Weights of a small transformer language model: 185M tokens.
Each number is 128 + 24 x the weight over its row's rms, rounded and kept within 0 to 255. Layers, rows and columns count from 0. Numbers have three digits each. The size before them is the row's rms in percent of the matrix's.

# up: layer 3 MLP up, 512x128, rms 0.135, rows 508-511, columns 64-127
# down: layer 3 MLP down (transposed), 512x128, rms 0.143, rows 508-511, columns 64-127
up508 102:118138129176152144119120130091123123091100113145089117132150133120100099144118114102137095129124119127139152105114130126144119143079125082123117142102137137099095104129099173133112123135166141
down508 103:120124117147118152138115141114141157084118111160167131175147106096068127155095125148129142140121126109110120150149113091159154110140170129109121152126115163150092171108149103134138119179138082
up509 108:122124107123116175166101138126133132079123111148132131124148150079178124120140132178178162114167146108114142134099157131142115096105128137128053133125130103149071118154129119150139147170106136
down509 095:105148150117112198097112138084127118120109123166147100105115133133140145100183115152125095143092111167136127131078141147135123162144085136088140168173138127131144090114177159103111125126102131
up510 102:094126104109132154144140097127112136114109098127124116184101127069138124154104114096123137094141105092175148101102143093103124110116107149171108125068134092104123140091116103134105134149151135
down510 100:141153119125122097140154139117170120133159107104109159161107107125119120125097134132163111075102135093159151149153138141187080106175124121112096111122148151146082159119168157101128185112119100
up511 100:148103136140102124144140101108126091159119119105141132129141157163116144128101133117112139123156156121156132111142144150110132077149129093119139119101104100156113102133174107150106124165155085
down511 101:132141129130109113109131119138131142146139136152161122132113162138096105100098074189151114165082143112124104173125145131152130133137100119080128091115100128104112143113123121158136136121086097